Each number is 50 + 12 x the weight over the matrix's rms, rounded and kept within 0 to 99. Layers, rows and columns count from 0.

# layer 6 MLP up, 2304x576, rms 0.0516, rows 1108-1156, columns 216-287
38 38 41 56 69 44 71 46 64 56 50 42 47 53 44 44 35 51 48 45 58 44 66 61 59 30 44 49 34 56 54 53 83 14 27 35 49 41 42 60 36 39 60 50 61 48 80 49 55 54 50 41 43 39 59 60 43 66 33 59 50 38 32 47 32 53 37 69 51 49 60 67
63 42 45 50 32 50 67 46 58 54 55 54 37 46 53 61 53 49 29 72 44 80 41 49 61 53 51 69 54 64 74 46 38 47 62 59 46 47 56 55 41 46 54 56 61 54 54 60 51 37 62 60 53 62 62 56 49 38 72 54 44 65 47 47 38 42 41 43 59 40 47 43
64 53 50 44 41 53 61 48 49 35 59 43 45 35 48 55 25 40 72 53 40 49 37 54 42 46 51 66 71 50 55 36 42 42 46 49 48 37 60 46 38 60 68 47 68 40 52 58 50 66 60 43 40 58 67 74 50 62 41 55 56 54 32 31 51 71 60 42 49 58 71 46
82 39 42 33 56 69 56 37 42 59 48 57 44 58 38 66 57 62 65 53 52 62 55 54 72 50 52 54 62 71 52 40 58 33 47 50 55 52 46 72 53 59 43 60 49 25 70 52 56 55 46 41 39 45 60 63 58 41 49 64 51 40 44 65 44 57 61 60 63 34 31 59
49 60 46 59 55 67 48 51 37 39 52 49 46 62 57 58 47 52 58 41 81 33 36 37 36 30 42 44 56 45 41 52 61 32 59 65 31 59 61 66 50 40 59 46 47 39 41 33 38 79 57 33 43 63 57 62 41 36 26 45 58 48 48 36 33 45 19 63 67 48 49 74
44 78 51 45 38 49 51 54 55 53 54 56 58 47 47 50 53 70 30 43 52 39 56 62 51 47 36 55 56 54 64 54 32 53 53 61 53 44 62 60 38 48 78 52 43 55 54 59 72 49 53 25 40 36 40 76 63 71 47 67 68 54 58 52 49 46 52 62 52 59 74 33
34 50 27 46 63 38 60 25 52 48 40 37 57 43 58 64 33 47 44 36 53 42 37 24 58 46 40 76 49 61 80 63 57 58 45 39 44 49 38 53 61 42 59 47 48 42 45 62 51 59 42 59 57 51 57 40 52 55 65 43 30 17 33 49 33 36 50 25 73 51 50 35
30 52 37 42 31 57 40 58 62 51 51 37 24 47 52 53 28 53 71 77 56 58 40 47 57 63 57 45 74 51 61 33 19 26 50 41 51 30 23 47 30 55 50 37 56 40 83 33 45 64 47 33 58 57 70 49 63 69 65 49 63 59 47 60 55 40 53 40 17 36 37 55
90 64 46 71 55 49 62 38 53 29 64 52 67 54 50 60 27 81 48 54 52 56 60 39 46 38 24 60 49 30 64 50 56 37 75 64 36 49 36 34 42 40 52 49 56 36 48 39 51 47 51 59 49 59 60 50 45 40 64 69 66 52 46 49 55 54 48 56 56 55 36 29
60 61 54 46 55 63 62 35 31 43 60 28 53 39 56 71 31 50 49 56 41 50 57 44 59 57 46 58 51 70 40 58 38 27 35 49 47 37 57 48 45 80 52 55 27 64 71 43 55 56 45 50 34 45 50 50 64 51 40 51 39 51 57 61 82 39 62 44 55 53 26 61
45 42 50 49 73 40 65 18 53 64 78 73 48 43 54 60 49 29 36 53 21 49 56 38 82 37 12 65 71 53 33 34 32 39 51 58 50 38 43 61 46 48 48 66 53 47 56 59 81 55 67 62 30 38 53 46 38 38 81 47 47 40 49 59 70 49 53 40 51 49 31 29
63 60 60 57 18 64 42 53 44 42 57 52 67 52 66 51 49 40 53 52 55 40 58 59 47 39 52 43 47 32 51 49 35 31 64 54 49 43 43 53 45 64 55 44 51 76 71 47 47 73 44 52 35 32 57 61 37 45 37 48 54 60 36 48 51 71 51 41 58 39 33 61
61 80 29 36 66 52 55 27 64 41 40 52 35 60 55 56 55 53 54 36 38 53 53 49 34 31 43 41 57 50 65 43 59 53 32 39 49 48 43 52 20 49 36 66 54 54 66 45 66 49 43 79 64 39 57 31 53 49 52 40 51 44 52 30 39 48 63 85 40 59 38 25
42 53 38 52 38 56 48 59 66 53 54 36 45 53 52 44 48 42 46 59 33 38 75 79 58 59 40 67 53 46 52 39 60 58 51 52 50 53 37 46 39 49 33 36 74 55 62 57 59 60 28 87 72 35 36 52 44 37 42 51 30 59 63 38 56 64 52 20 42 42 55 14
40 52 47 60 51 65 67 60 51 52 53 51 34 65 53 61 61 57 54 44 36 70 53 64 36 54 55 51 61 59 53 44 34 48 44 27 39 54 57 74 53 36 34 35 60 47 53 42 43 54 51 59 44 32 53 49 51 76 42 33 41 30 59 53 29 45 64 39 57 67 59 31
41 38 69 50 61 48 32 57 47 66 60 41 46 55 55 95 37 58 55 35 55 42 48 40 61 61 34 39 54 33 42 54 55 52 59 53 48 46 48 57 47 22 30 65 71 46 62 55 44 58 60 43 28 40 34 42 65 48 40 40 39 32 47 27 50 35 53 20 42 48 59 43
35 30 27 48 41 49 55 64 60 48 40 39 56 56 50 51 59 44 31 42 44 48 52 46 63 48 39 42 45 71 56 53 37 48 66 59 51 59 38 58 52 59 42 48 66 47 56 69 40 51 63 64 51 69 41 41 56 68 50 64 48 45 40 46 49 53 71 58 44 48 56 28
48 57 47 29 41 50 49 52 70 24 57 25 62 55 55 51 34 61 74 42 53 68 64 54 58 47 49 38 69 45 40 30 56 52 44 42 29 45 65 73 34 50 48 63 67 63 59 63 44 70 59 53 25 53 56 81 71 65 45 35 76 51 50 69 41 71 74 48 47 37 70 61
71 48 47 44 47 51 55 39 59 56 70 51 50 52 39 43 29 55 61 36 56 56 44 45 64 54 51 62 60 48 48 52 56 32 42 75 60 24 39 57 54 52 33 50 48 41 46 39 74 80 56 64 37 52 60 47 59 41 50 56 40 62 35 56 34 62 61 35 41 35 62 49
67 59 66 62 56 51 57 59 77 40 35 55 73 57 62 57 48 51 64 68 52 65 62 50 50 54 47 56 66 48 51 66 53 50 28 31 44 37 62 54 27 59 36 69 62 54 55 64 51 60 34 51 44 23 43 28 48 63 26 44 48 38 50 59 40 65 47 41 51 46 49 56
42 72 43 58 40 54 48 52 69 56 44 50 39 57 43 72 45 39 51 42 49 60 42 61 57 54 37 57 44 51 50 58 67 38 58 62 49 41 36 35 24 54 31 57 61 57 58 54 66 40 48 45 25 57 47 52 49 53 71 54 41 44 55 35 60 69 36 33 54 41 44 60
61 56 18 62 63 53 36 43 57 39 64 32 28 77 23 63 51 67 60 51 69 70 50 39 48 76 49 48 71 27 53 33 47 29 66 62 45 38 41 60 47 48 59 68 59 50 58 40 40 52 67 48 44 51 44 51 65 56 55 61 76 40 36 50 54 54 44 54 57 49 68 55
53 48 33 49 49 51 47 63 35 65 59 40 46 48 45 55 65 57 53 42 41 58 61 54 44 59 68 59 51 61 49 43 55 49 43 50 35 51 46 46 36 48 28 47 68 44 48 42 45 63 69 55 60 43 63 55 38 54 52 61 57 32 62 52 55 51 66 37 67 51 70 40
20 58 50 60 48 67 50 54 50 56 52 40 56 58 38 60 30 47 39 69 42 39 47 38 47 50 42 54 72 37 67 31 73 48 37 46 48 29 70 65 43 63 62 46 54 73 45 68 64 61 49 39 69 42 33 39 55 39 47 38 47 55 60 70 62 44 55 64 47 47 53 52
64 40 35 62 41 51 68 71 43 53 52 56 45 51 61 71 55 59 58 56 72 44 66 44 68 34 52 54 45 53 62 58 55 40 58 48 43 41 55 55 38 46 36 48 51 60 53 54 47 56 64 40 61 48 48 69 37 58 47 44 56 64 63 45 24 40 51 54 50 27 71 42
54 54 58 67 50 64 47 57 46 56 56 45 51 54 47 74 43 52 41 55 55 54 66 42 43 68 45 41 66 22 43 31 48 28 58 42 50 41 45 43 38 58 59 54 29 32 55 33 49 38 55 51 40 51 57 82 51 34 49 67 51 48 35 44 45 48 50 64 71 69 66 30
44 50 55 67 52 56 56 50 76 75 56 62 47 52 64 35 49 58 50 45 51 81 58 57 57 19 46 37 63 49 28 46 54 48 53 53 54 44 38 46 49 41 59 53 25 25 51 66 42 50 45 49 46 61 65 53 52 43 65 58 51 62 44 60 41 41 45 60 33 36 28 60
67 28 32 67 59 63 74 53 53 51 81 50 43 58 41 43 38 52 59 67 56 45 67 05 70 51 24 64 57 68 63 54 51 55 66 48 30 26 67 38 49 47 35 62 47 34 64 51 56 79 58 56 19 35 46 57 62 41 41 60 49 41 44 48 41 34 41 57 65 32 29 62
55 58 25 57 24 57 45 31 28 37 58 48 60 68 56 42 48 58 35 41 50 50 54 41 42 41 44 54 38 35 44 35 45 54 67 64 48 26 32 48 21 56 61 54 66 70 59 27 64 52 57 45 56 59 53 48 56 59 30 38 40 45 57 71 34 39 61 47 74 54 49 37
51 38 74 56 59 56 41 38 54 33 49 47 52 53 62 71 54 43 47 48 51 52 64 50 47 32 43 53 64 45 48 39 31 43 56 48 46 53 25 51 36 48 42 45 35 25 65 51 69 38 67 56 44 54 65 52 56 31 47 49 50 44 65 44 15 63 34 73 76 37 54 40
62 49 28 50 63 54 85 35 49 35 73 51 42 57 61 41 40 53 63 41 54 68 43 43 55 52 57 64 78 59 66 33 46 50 34 36 55 40 44 48 65 22 40 45 35 23 56 45 52 53 34 40 32 71 52 56 42 54 61 32 51 42 46 47 35 51 50 68 57 50 58 39
42 68 36 65 27 71 87 52 47 71 34 70 61 59 39 39 39 60 65 57 45 53 65 44 42 26 61 56 61 74 55 43 35 41 48 29 40 52 50 38 60 38 58 53 41 53 40 60 70 63 38 65 63 60 41 58 63 53 52 55 61 39 45 44 51 41 77 47 56 57 54 64
65 52 42 58 49 53 71 49 46 43 54 52 57 51 71 74 48 34 57 58 55 58 41 59 45 63 48 37 35 43 52 43 51 14 39 37 43 34 61 70 50 64 55 69 43 44 83 49 58 40 61 34 51 56 57 40 59 66 51 57 62 35 57 40 40 58 65 56 54 39 49 68
33 72 59 49 68 59 55 64 51 79 56 69 37 61 50 45 54 47 67 47 51 64 60 50 41 49 53 46 50 52 43 43 30 47 42 62 53 55 35 66 35 52 64 36 50 55 63 41 39 48 46 54 36 53 45 29 79 54 64 34 48 50 39 60 57 67 49 32 55 49 57 59
74 53 38 54 43 54 54 49 60 53 66 22 42 51 42 44 57 66 51 77 65 34 45 59 76 60 28 74 61 34 44 44 51 48 41 73 45 32 53 65 51 45 42 54 63 65 55 48 79 63 53 60 59 39 47 56 42 29 36 51 61 41 34 59 52 42 40 43 63 43 51 46
46 44 60 38 52 63 59 36 60 66 80 47 62 66 47 43 56 57 48 46 44 47 79 36 54 37 49 59 66 69 36 37 44 49 49 53 32 50 55 42 32 64 65 42 51 58 53 61 70 68 71 32 41 47 57 54 51 34 42 46 58 38 44 56 53 50 47 47 33 45 50 35
53 59 45 37 15 53 64 63 39 78 67 67 56 67 39 47 27 56 57 65 48 44 46 51 48 74 30 68 58 50 26 51 57 42 43 50 51 35 50 27 52 22 66 43 47 63 67 56 67 62 64 52 31 52 50 56 51 36 46 34 57 24 53 48 66 37 45 63 44 48 32 38
54 69 54 77 51 37 54 79 34 47 40 52 22 58 48 53 43 55 58 57 50 56 73 70 63 68 42 38 56 61 55 41 50 45 75 38 52 47 45 45 25 57 51 57 52 57 63 55 63 52 48 60 49 34 47 45 40 52 65 40 50 37 29 38 33 48 64 59 57 42 57 58
62 31 53 59 62 65 41 49 83 69 76 43 50 53 50 71 45 36 42 70 42 58 42 56 52 50 44 35 44 51 45 63 29 51 47 53 44 46 47 71 54 65 56 50 74 85 39 58 59 56 36 55 22 50 44 54 62 68 50 36 22 30 56 54 23 25 33 62 37 35 62 44
40 38 54 45 37 45 58 62 33 45 67 43 53 57 31 58 36 49 46 66 45 50 62 47 68 61 43 60 63 53 63 16 49 52 56 65 46 54 52 47 60 52 45 53 40 31 53 60 61 55 53 51 45 48 30 76 52 64 43 59 46 51 49 44 69 51 56 35 45 31 42 55
35 55 42 40 54 54 60 53 60 40 41 48 52 77 42 67 53 35 24 68 38 60 57 63 42 58 31 46 58 55 65 28 23 49 48 65 49 34 47 50 48 65 33 30 60 36 47 58 69 26 57 58 67 49 55 77 39 46 47 55 39 53 38 61 34 41 49 49 63 60 57 70
58 48 54 58 36 37 47 48 47 43 66 50 40 49 41 49 47 33 65 61 44 50 67 40 72 44 37 45 68 42 64 48 52 50 56 52 58 43 45 55 57 32 59 33 53 37 49 58 35 56 61 31 52 54 45 54 46 31 50 48 68 71 63 42 36 39 17 51 42 41 67 56
47 45 34 45 62 67 41 63 49 35 48 58 65 62 50 55 36 67 41 42 37 58 54 55 48 42 44 51 78 66 41 42 49 40 61 37 44 66 53 37 62 37 28 55 52 64 56 46 54 66 56 78 32 38 46 50 47 44 64 52 57 29 48 43 55 45 55 34 52 46 35 28
69 44 36 41 38 51 57 73 58 53 48 50 41 50 29 68 59 55 45 46 50 75 69 56 52 68 47 60 44 56 42 45 37 46 64 56 40 59 45 47 54 37 41 86 59 43 64 39 39 67 46 46 66 33 54 49 61 39 53 63 58 35 62 48 36 43 46 61 60 60 38 58
46 57 54 33 38 67 51 55 51 38 41 34 73 57 63 47 44 52 51 41 43 59 70 51 40 41 51 42 38 23 78 45 62 50 43 54 57 42 56 48 57 39 52 52 73 74 58 53 52 67 60 40 63 44 59 48 55 45 25 20 52 50 35 47 22 38 31 48 62 30 49 09
71 50 37 65 61 56 71 57 48 57 35 59 57 56 43 45 38 58 49 62 52 33 63 30 33 56 49 75 57 45 55 44 48 49 51 54 33 41 46 44 38 28 41 64 58 56 45 44 55 70 62 62 46 58 44 53 47 64 73 41 42 42 40 49 66 44 42 53 33 52 47 58
31 27 43 76 43 54 53 73 45 38 61 41 59 68 25 64 56 34 48 48 49 58 64 29 62 37 33 60 30 44 60 36 56 42 15 55 43 36 50 74 74 35 69 45 55 50 72 40 80 28 37 46 40 61 39 52 42 54 50 34 37 41 39 65 38 63 54 56 50 54 48 56
71 40 45 41 31 44 55 46 51 48 65 28 37 46 34 68 52 69 61 37 36 47 54 38 63 49 48 38 51 46 43 37 50 42 57 41 27 32 49 40 48 49 33 42 37 66 58 53 41 56 60 54 52 55 56 51 52 66 38 51 44 55 65 42 54 33 49 30 54 46 54 32
34 28 37 66 49 54 56 48 53 61 46 44 72 42 20 73 31 40 41 44 70 64 41 57 64 50 57 41 35 41 48 47 54 46 59 41 55 17 30 44 58 54 39 56 46 36 48 52 58 55 72 49 57 57 37 42 49 48 56 48 48 55 38 54 48 54 60 49 47 21 54 46
# layer 6 MLP down (transposed), 2304x576, rms 0.0468, rows 1108-1155, columns 216-287
56 39 42 35 54 60 63 54 39 44 47 46 46 47 44 55 39 40 43 65 57 49 43 46 42 70 43 48 62 63 44 48 39 56 57 58 56 43 55 60 39 45 44 50 49 40 60 47 48 51 49 47 53 45 59 53 31 49 59 53 35 60 57 66 51 53 51 52 29 40 30 56
22 60 48 41 38 46 55 48 57 54 50 48 51 48 46 38 48 66 43 46 50 48 57 44 39 52 32 41 50 52 45 59 63 57 42 52 58 47 48 47 45 68 61 30 37 51 47 47 52 63 58 39 68 46 32 40 44 49 45 46 57 39 55 43 56 45 44 48 52 43 64 39
38 57 28 41 41 44 45 47 19 18 53 70 49 45 62 57 46 61 46 61 42 78 53 53 44 49 50 38 59 58 52 77 24 36 54 47 46 41 55 40 42 66 58 45 39 38 49 53 60 58 39 63 70 50 47 58 32 59 50 42 59 47 61 62 63 55 53 42 43 32 72 42
42 48 44 48 53 58 49 58 60 67 57 70 53 60 42 34 43 43 44 45 44 43 60 69 47 46 53 47 52 21 37 40 40 69 26 59 47 60 59 44 69 46 58 33 45 53 41 38 63 58 43 57 70 34 63 71 28 61 48 46 66 37 64 57 50 56 59 55 50 66 33 71
62 51 44 26 41 54 76 39 50 54 25 66 39 41 33 63 49 50 46 31 62 60 58 34 46 68 53 56 63 60 52 69 52 59 46 69 43 48 79 25 48 60 42 47 59 55 55 82 58 74 68 70 29 58 65 51 58 45 52 50 55 45 36 50 71 46 59 38 53 48 67 57
37 61 36 32 52 55 36 38 29 46 50 72 77 59 64 48 65 61 54 45 45 38 57 65 53 32 62 54 51 62 39 38 58 51 63 45 61 30 50 52 52 50 43 44 54 56 66 65 24 47 41 29 33 42 38 45 95 69 66 34 48 63 49 31 67 55 75 56 37 50 60 45
45 48 80 41 63 54 49 30 56 29 67 40 57 45 49 48 67 54 56 36 55 42 47 31 67 24 30 58 33 48 34 73 51 50 65 57 46 54 60 48 64 36 62 55 37 48 34 66 22 42 38 60 71 50 42 63 40 63 64 50 28 47 56 26 38 67 46 75 77 47 22 50
22 68 35 57 57 64 58 65 85 55 29 42 32 20 50 61 73 40 40 65 55 48 57 62 68 72 70 53 56 22 46 53 37 61 40 66 70 33 54 40 41 58 56 43 55 56 76 52 24 39 21 45 58 43 55 53 66 50 59 62 61 64 85 37 30 52 28 70 52 52 53 53
47 61 43 42 60 52 60 66 68 43 49 42 64 58 46 53 50 61 58 54 67 46 54 41 27 45 61 51 42 51 55 79 35 44 52 49 63 65 47 53 41 54 54 49 43 53 47 50 58 56 33 59 53 46 59 36 43 47 50 68 54 52 64 38 47 48 55 42 43 60 68 39
63 62 63 68 66 54 47 53 46 52 44 39 64 30 61 65 42 41 67 28 50 51 35 53 53 35 49 38 56 81 49 70 55 19 58 60 58 64 38 38 49 38 66 47 51 56 57 52 52 69 53 31 37 44 46 50 51 55 26 43 60 58 32 50 26 78 38 20 28 45 51 68
49 55 46 40 82 57 47 28 69 42 44 56 36 57 75 72 50 46 57 40 61 56 62 55 42 30 29 40 49 31 37 41 29 43 35 42 64 37 40 69 68 49 41 60 34 44 43 57 35 57 57 55 68 49 47 65 47 48 58 60 53 45 55 50 43 43 46 56 28 55 46 47
55 37 45 81 45 32 42 89 61 45 67 64 43 65 34 75 54 49 59 47 52 57 45 46 63 59 68 44 39 79 69 57 43 55 64 56 45 61 31 41 58 50 65 63 56 56 55 62 28 31 52 46 51 55 40 37 37 57 41 31 49 58 50 34 37 37 47 34 62 70 71 44
84 63 67 49 66 49 57 39 54 39 23 33 33 33 54 51 60 50 59 45 59 34 63 46 30 60 42 39 46 64 72 47 48 43 53 46 47 62 55 33 42 49 77 47 62 57 38 34 60 46 55 64 64 57 45 64 65 43 61 46 37 49 34 47 77 67 67 75 35 48 54 43
37 59 55 55 53 59 51 35 62 50 81 35 39 62 44 53 64 47 56 55 61 60 48 42 23 65 36 69 38 37 62 32 50 50 49 44 53 53 42 69 43 55 63 61 49 41 83 62 72 46 46 53 42 45 64 49 60 28 51 61 55 53 47 60 54 75 48 52 07 50 58 42
59 61 37 69 45 45 31 43 23 49 53 48 52 52 54 46 55 42 36 46 54 38 70 47 40 68 54 53 35 62 36 38 75 55 30 70 45 29 43 48 53 30 53 50 59 58 62 42 43 59 43 35 57 53 36 29 52 60 43 64 78 61 56 53 46 41 42 44 43 62 60 52
58 58 42 50 49 47 48 43 68 51 71 50 60 21 54 75 34 48 57 63 32 47 48 49 51 68 57 46 64 53 46 52 38 50 32 72 39 52 68 71 64 37 29 67 62 43 49 45 52 41 57 50 65 33 42 40 37 47 45 47 54 44 53 52 40 33 50 52 33 62 52 60
57 78 53 68 57 57 57 70 43 52 56 55 50 41 42 51 48 49 72 59 63 46 58 65 50 65 59 62 44 35 52 32 43 43 49 34 43 43 40 40 45 56 54 57 58 51 53 54 64 54 32 72 48 51 66 56 46 44 50 63 33 55 68 48 48 75 65 38 77 69 49 34
55 43 28 39 67 47 64 73 37 50 65 60 43 66 38 54 42 49 46 54 46 43 27 50 55 42 54 50 51 51 52 53 53 51 47 50 45 53 54 37 40 68 39 46 51 59 37 28 55 45 65 48 61 67 56 63 42 55 53 74 40 48 57 50 76 64 70 64 45 42 48 15
49 47 43 47 53 50 74 55 54 65 54 49 42 62 53 39 31 46 55 46 34 56 62 56 58 55 53 49 58 66 48 59 63 66 37 36 58 61 65 46 63 41 60 48 40 43 36 30 59 48 54 54 38 41 68 41 46 30 47 50 49 64 46 47 46 33 45 46 53 50 65 48
72 55 14 44 54 47 39 32 56 63 65 58 60 47 53 64 52 66 47 48 54 58 49 61 45 46 48 57 40 65 69 42 60 38 49 31 58 41 55 37 64 45 68 20 59 56 39 50 56 40 55 49 49 38 54 30 58 43 45 73 47 28 57 74 75 47 34 53 25 55 56 36
40 63 45 61 35 36 48 48 34 42 23 49 46 61 53 55 56 44 46 44 39 65 38 41 61 48 58 36 67 43 55 56 56 46 73 44 40 50 62 53 26 53 57 57 55 35 48 47 68 33 41 64 39 39 72 55 49 33 48 59 47 48 52 42 57 52 40 08 50 45 45 42
43 35 35 33 42 41 28 42 43 48 54 56 59 84 81 50 56 69 81 38 46 56 38 40 65 71 39 49 68 48 65 45 35 46 26 65 47 65 31 40 42 51 65 44 45 59 47 40 47 50 54 64 59 47 28 39 53 43 51 64 61 78 53 70 52 39 43 64 83 49 63 49
43 49 61 64 70 49 60 32 56 44 55 52 45 50 59 58 34 43 41 68 60 41 41 53 63 47 49 52 54 45 40 57 45 27 49 40 50 36 45 41 63 51 70 59 43 58 63 55 77 35 49 49 53 41 62 58 47 57 49 47 46 63 44 33 48 52 51 52 43 42 41 62
36 60 52 44 48 73 50 65 51 20 53 79 29 55 61 62 47 29 48 47 68 40 44 21 57 37 69 59 34 16 37 58 42 23 45 29 64 48 53 61 59 46 49 49 68 41 56 66 52 50 45 43 31 25 42 47 53 23 46 54 57 25 17 48 38 37 66 57 48 42 55 56
51 40 55 51 41 43 40 57 49 44 64 49 59 56 37 41 81 44 36 53 48 53 42 51 30 60 38 49 50 46 53 47 52 44 49 61 63 43 44 43 56 51 40 34 55 54 38 43 49 56 34 44 62 39 50 59 48 52 53 47 49 56 51 62 50 47 53 54 43 58 56 60
60 49 50 61 33 43 31 32 60 34 39 38 52 41 49 24 45 48 42 48 55 60 43 45 53 65 37 44 59 37 52 69 45 55 43 38 75 48 38 38 36 43 36 50 58 41 45 52 61 52 51 51 58 69 21 45 37 30 55 43 50 37 57 36 56 68 64 62 60 42 57 48
50 52 50 53 68 42 55 65 58 54 45 47 58 63 41 37 73 40 43 50 58 43 59 48 22 55 55 38 26 58 35 45 39 66 57 55 43 45 26 78 39 57 57 58 50 51 54 68 43 56 50 39 63 42 33 43 60 48 43 44 69 37 53 60 66 45 69 45 52 45 53 53
47 57 43 60 50 47 44 51 55 52 52 49 52 56 48 49 58 54 54 61 60 48 48 51 53 49 48 47 53 38 46 59 41 57 45 49 47 50 45 52 50 52 45 45 47 58 57 61 32 54 58 53 42 47 48 43 44 56 60 56 45 47 52 49 55 47 64 49 44 42 49 54
46 54 57 38 26 45 57 43 38 52 73 56 58 53 76 47 51 57 60 36 49 50 52 57 52 46 50 43 68 18 56 47 59 43 67 23 68 31 78 58 35 37 60 36 35 55 50 68 56 71 55 42 44 63 55 56 36 73 48 50 24 37 60 37 22 50 46 53 42 53 29 55
60 57 36 26 68 62 56 26 62 54 51 44 41 58 45 61 83 31 42 32 27 44 56 43 32 24 31 56 67 61 42 56 66 54 53 43 58 52 58 63 59 49 59 36 19 47 42 50 66 69 50 58 46 40 57 43 53 40 40 30 54 60 48 53 69 52 42 46 71 50 31 82
73 56 55 54 54 56 65 77 46 46 61 42 48 33 43 69 35 65 44 39 65 49 49 70 48 50 55 51 49 41 46 49 62 56 39 45 68 64 69 40 48 69 68 23 22 61 53 27 61 52 45 43 72 47 45 41 28 48 29 42 36 35 47 37 55 55 54 46 57 54 42 49
46 66 48 55 50 48 39 30 63 65 59 43 55 27 61 51 40 28 54 32 64 42 65 35 54 49 53 47 57 45 38 33 49 48 44 57 52 42 53 42 59 44 68 39 39 56 45 58 60 37 56 61 46 65 55 63 33 38 55 35 62 52 72 53 58 43 43 49 46 55 33 65
54 59 42 67 51 43 36 34 77 48 50 44 39 38 57 55 41 36 63 60 66 52 70 63 48 69 59 59 32 58 56 40 64 48 42 50 37 55 52 38 50 62 51 43 54 38 46 58 49 52 57 71 38 60 57 53 62 51 34 46 55 53 44 41 51 26 33 40 45 58 57 40
48 38 38 31 33 29 52 42 43 41 52 40 58 54 39 61 64 45 51 45 50 68 35 55 52 40 50 66 50 44 49 54 52 67 26 53 45 39 55 34 49 52 42 32 46 66 47 57 50 59 44 45 56 54 61 50 45 53 56 58 40 54 30 10 59 39 40 69 34 60 40 64
46 53 48 44 42 52 38 61 45 55 54 32 49 61 45 48 52 53 60 49 61 43 50 60 48 56 46 52 38 49 53 54 58 54 42 43 50 48 53 57 45 42 48 51 50 60 52 61 44 38 57 50 38 52 67 50 50 56 40 54 50 29 62 55 53 37 63 27 68 61 56 51
63 45 40 63 34 47 52 78 50 40 56 62 41 39 42 44 44 83 39 53 53 28 46 85 58 49 25 59 47 62 47 49 48 49 39 43 33 44 43 44 49 63 52 18 38 47 39 40 48 46 45 43 56 51 50 29 27 46 42 53 63 80 48 48 49 48 65 58 35 55 39 45
46 34 39 69 55 23 55 63 33 56 32 63 49 36 62 33 71 40 51 31 41 34 50 54 53 54 49 46 48 48 55 64 32 61 38 35 58 46 50 58 49 59 43 54 41 32 71 31 57 37 43 61 51 66 35 59 48 48 62 38 60 58 59 48 39 50 59 53 63 77 63 51
46 26 43 52 52 51 48 40 40 51 44 63 31 34 25 46 47 56 44 72 36 52 58 45 47 60 39 49 55 47 44 31 38 66 72 49 46 54 77 48 69 47 61 67 44 27 51 58 71 53 74 62 45 80 43 46 51 53 42 30 65 33 52 45 50 44 22 42 34 71 45 69
55 65 99 43 39 56 63 38 64 58 49 60 47 53 62 64 50 44 37 60 64 66 31 51 61 54 56 29 20 17 62 49 38 41 63 57 46 31 68 50 68 35 55 30 74 32 46 32 31 55 32 56 42 42 28 50 34 54 60 51 42 36 58 32 37 47 40 60 37 41 37 46
27 28 46 57 53 50 67 62 42 65 57 46 43 33 54 61 52 65 64 64 49 55 53 52 45 30 56 44 51 28 53 57 40 59 30 38 31 37 61 56 63 52 65 47 59 45 44 53 61 47 76 65 45 41 73 53 42 45 45 36 35 65 42 56 51 43 45 39 40 72 37 44
42 46 27 56 14 64 62 54 52 58 72 54 41 45 58 43 48 54 38 37 51 59 58 46 49 61 48 43 63 73 38 44 44 66 72 50 25 42 60 42 55 36 22 55 41 53 42 30 46 50 75 34 49 55 35 60 49 31 35 36 26 69 48 48 46 58 55 73 38 66 58 46
33 43 46 37 52 54 57 49 44 54 52 59 53 61 49 54 40 62 36 39 47 68 52 60 53 60 48 52 55 49 44 39 32 56 38 44 34 52 52 65 47 56 36 59 52 57 55 73 47 38 32 57 50 49 35 46 59 61 43 60 39 41 51 55 63 51 45 42 66 46 48 32
41 66 55 36 39 64 35 36 62 60 61 26 50 46 42 62 33 49 53 38 60 60 53 48 37 66 68 46 34 53 58 44 46 56 47 58 49 50 30 60 33 42 50 57 35 40 40 49 34 66 52 55 57 63 44 50 50 37 45 52 30 34 66 51 36 40 61 50 38 63 61 32
47 40 36 34 54 39 51 45 57 26 46 49 28 55 28 56 54 47 44 51 33 23 61 55 40 50 55 51 72 46 57 46 61 58 40 38 41 43 26 33 57 33 40 40 42 62 39 22 54 39 48 45 65 45 57 46 62 32 38 22 33 48 68 50 43 51 43 56 62 60 53 56
32 43 54 73 79 58 34 66 43 50 45 57 63 50 48 32 33 58 37 62 39 66 43 63 53 42 65 52 53 52 69 49 47 51 40 60 43 56 65 43 36 62 30 37 64 37 60 64 59 47 41 48 40 39 40 39 64 54 48 59 37 51 37 41 61 52 43 57 54 59 39 72
33 56 67 46 49 46 49 61 60 36 45 33 55 47 51 36 66 60 55 47 39 41 52 60 23 62 62 50 44 28 47 49 44 56 54 52 58 43 72 42 42 79 55 43 59 50 52 62 49 47 31 42 41 55 70 38 53 68 60 81 69 53 52 54 37 66 48 43 52 59 60 38
54 33 53 56 53 25 52 57 54 53 70 48 39 61 40 46 51 28 58 61 49 63 73 44 46 61 18 37 42 35 45 56 47 35 52 37 49 42 47 53 40 49 67 49 59 44 58 65 58 46 56 58 60 34 51 38 66 60 42 52 73 52 43 53 66 59 58 54 35 45 39 41
44 24 46 62 46 42 41 44 37 38 19 47 36 58 50 51 47 56 57 55 38 30 50 51 60 46 59 66 67 37 23 62 47 52 41 47 59 46 23 63 52 51 53 46 35 32 50 63 67 41 73 49 38 59 57 43 17 41 48 49 61 37 50 47 42 53 22 46 56 36 44 72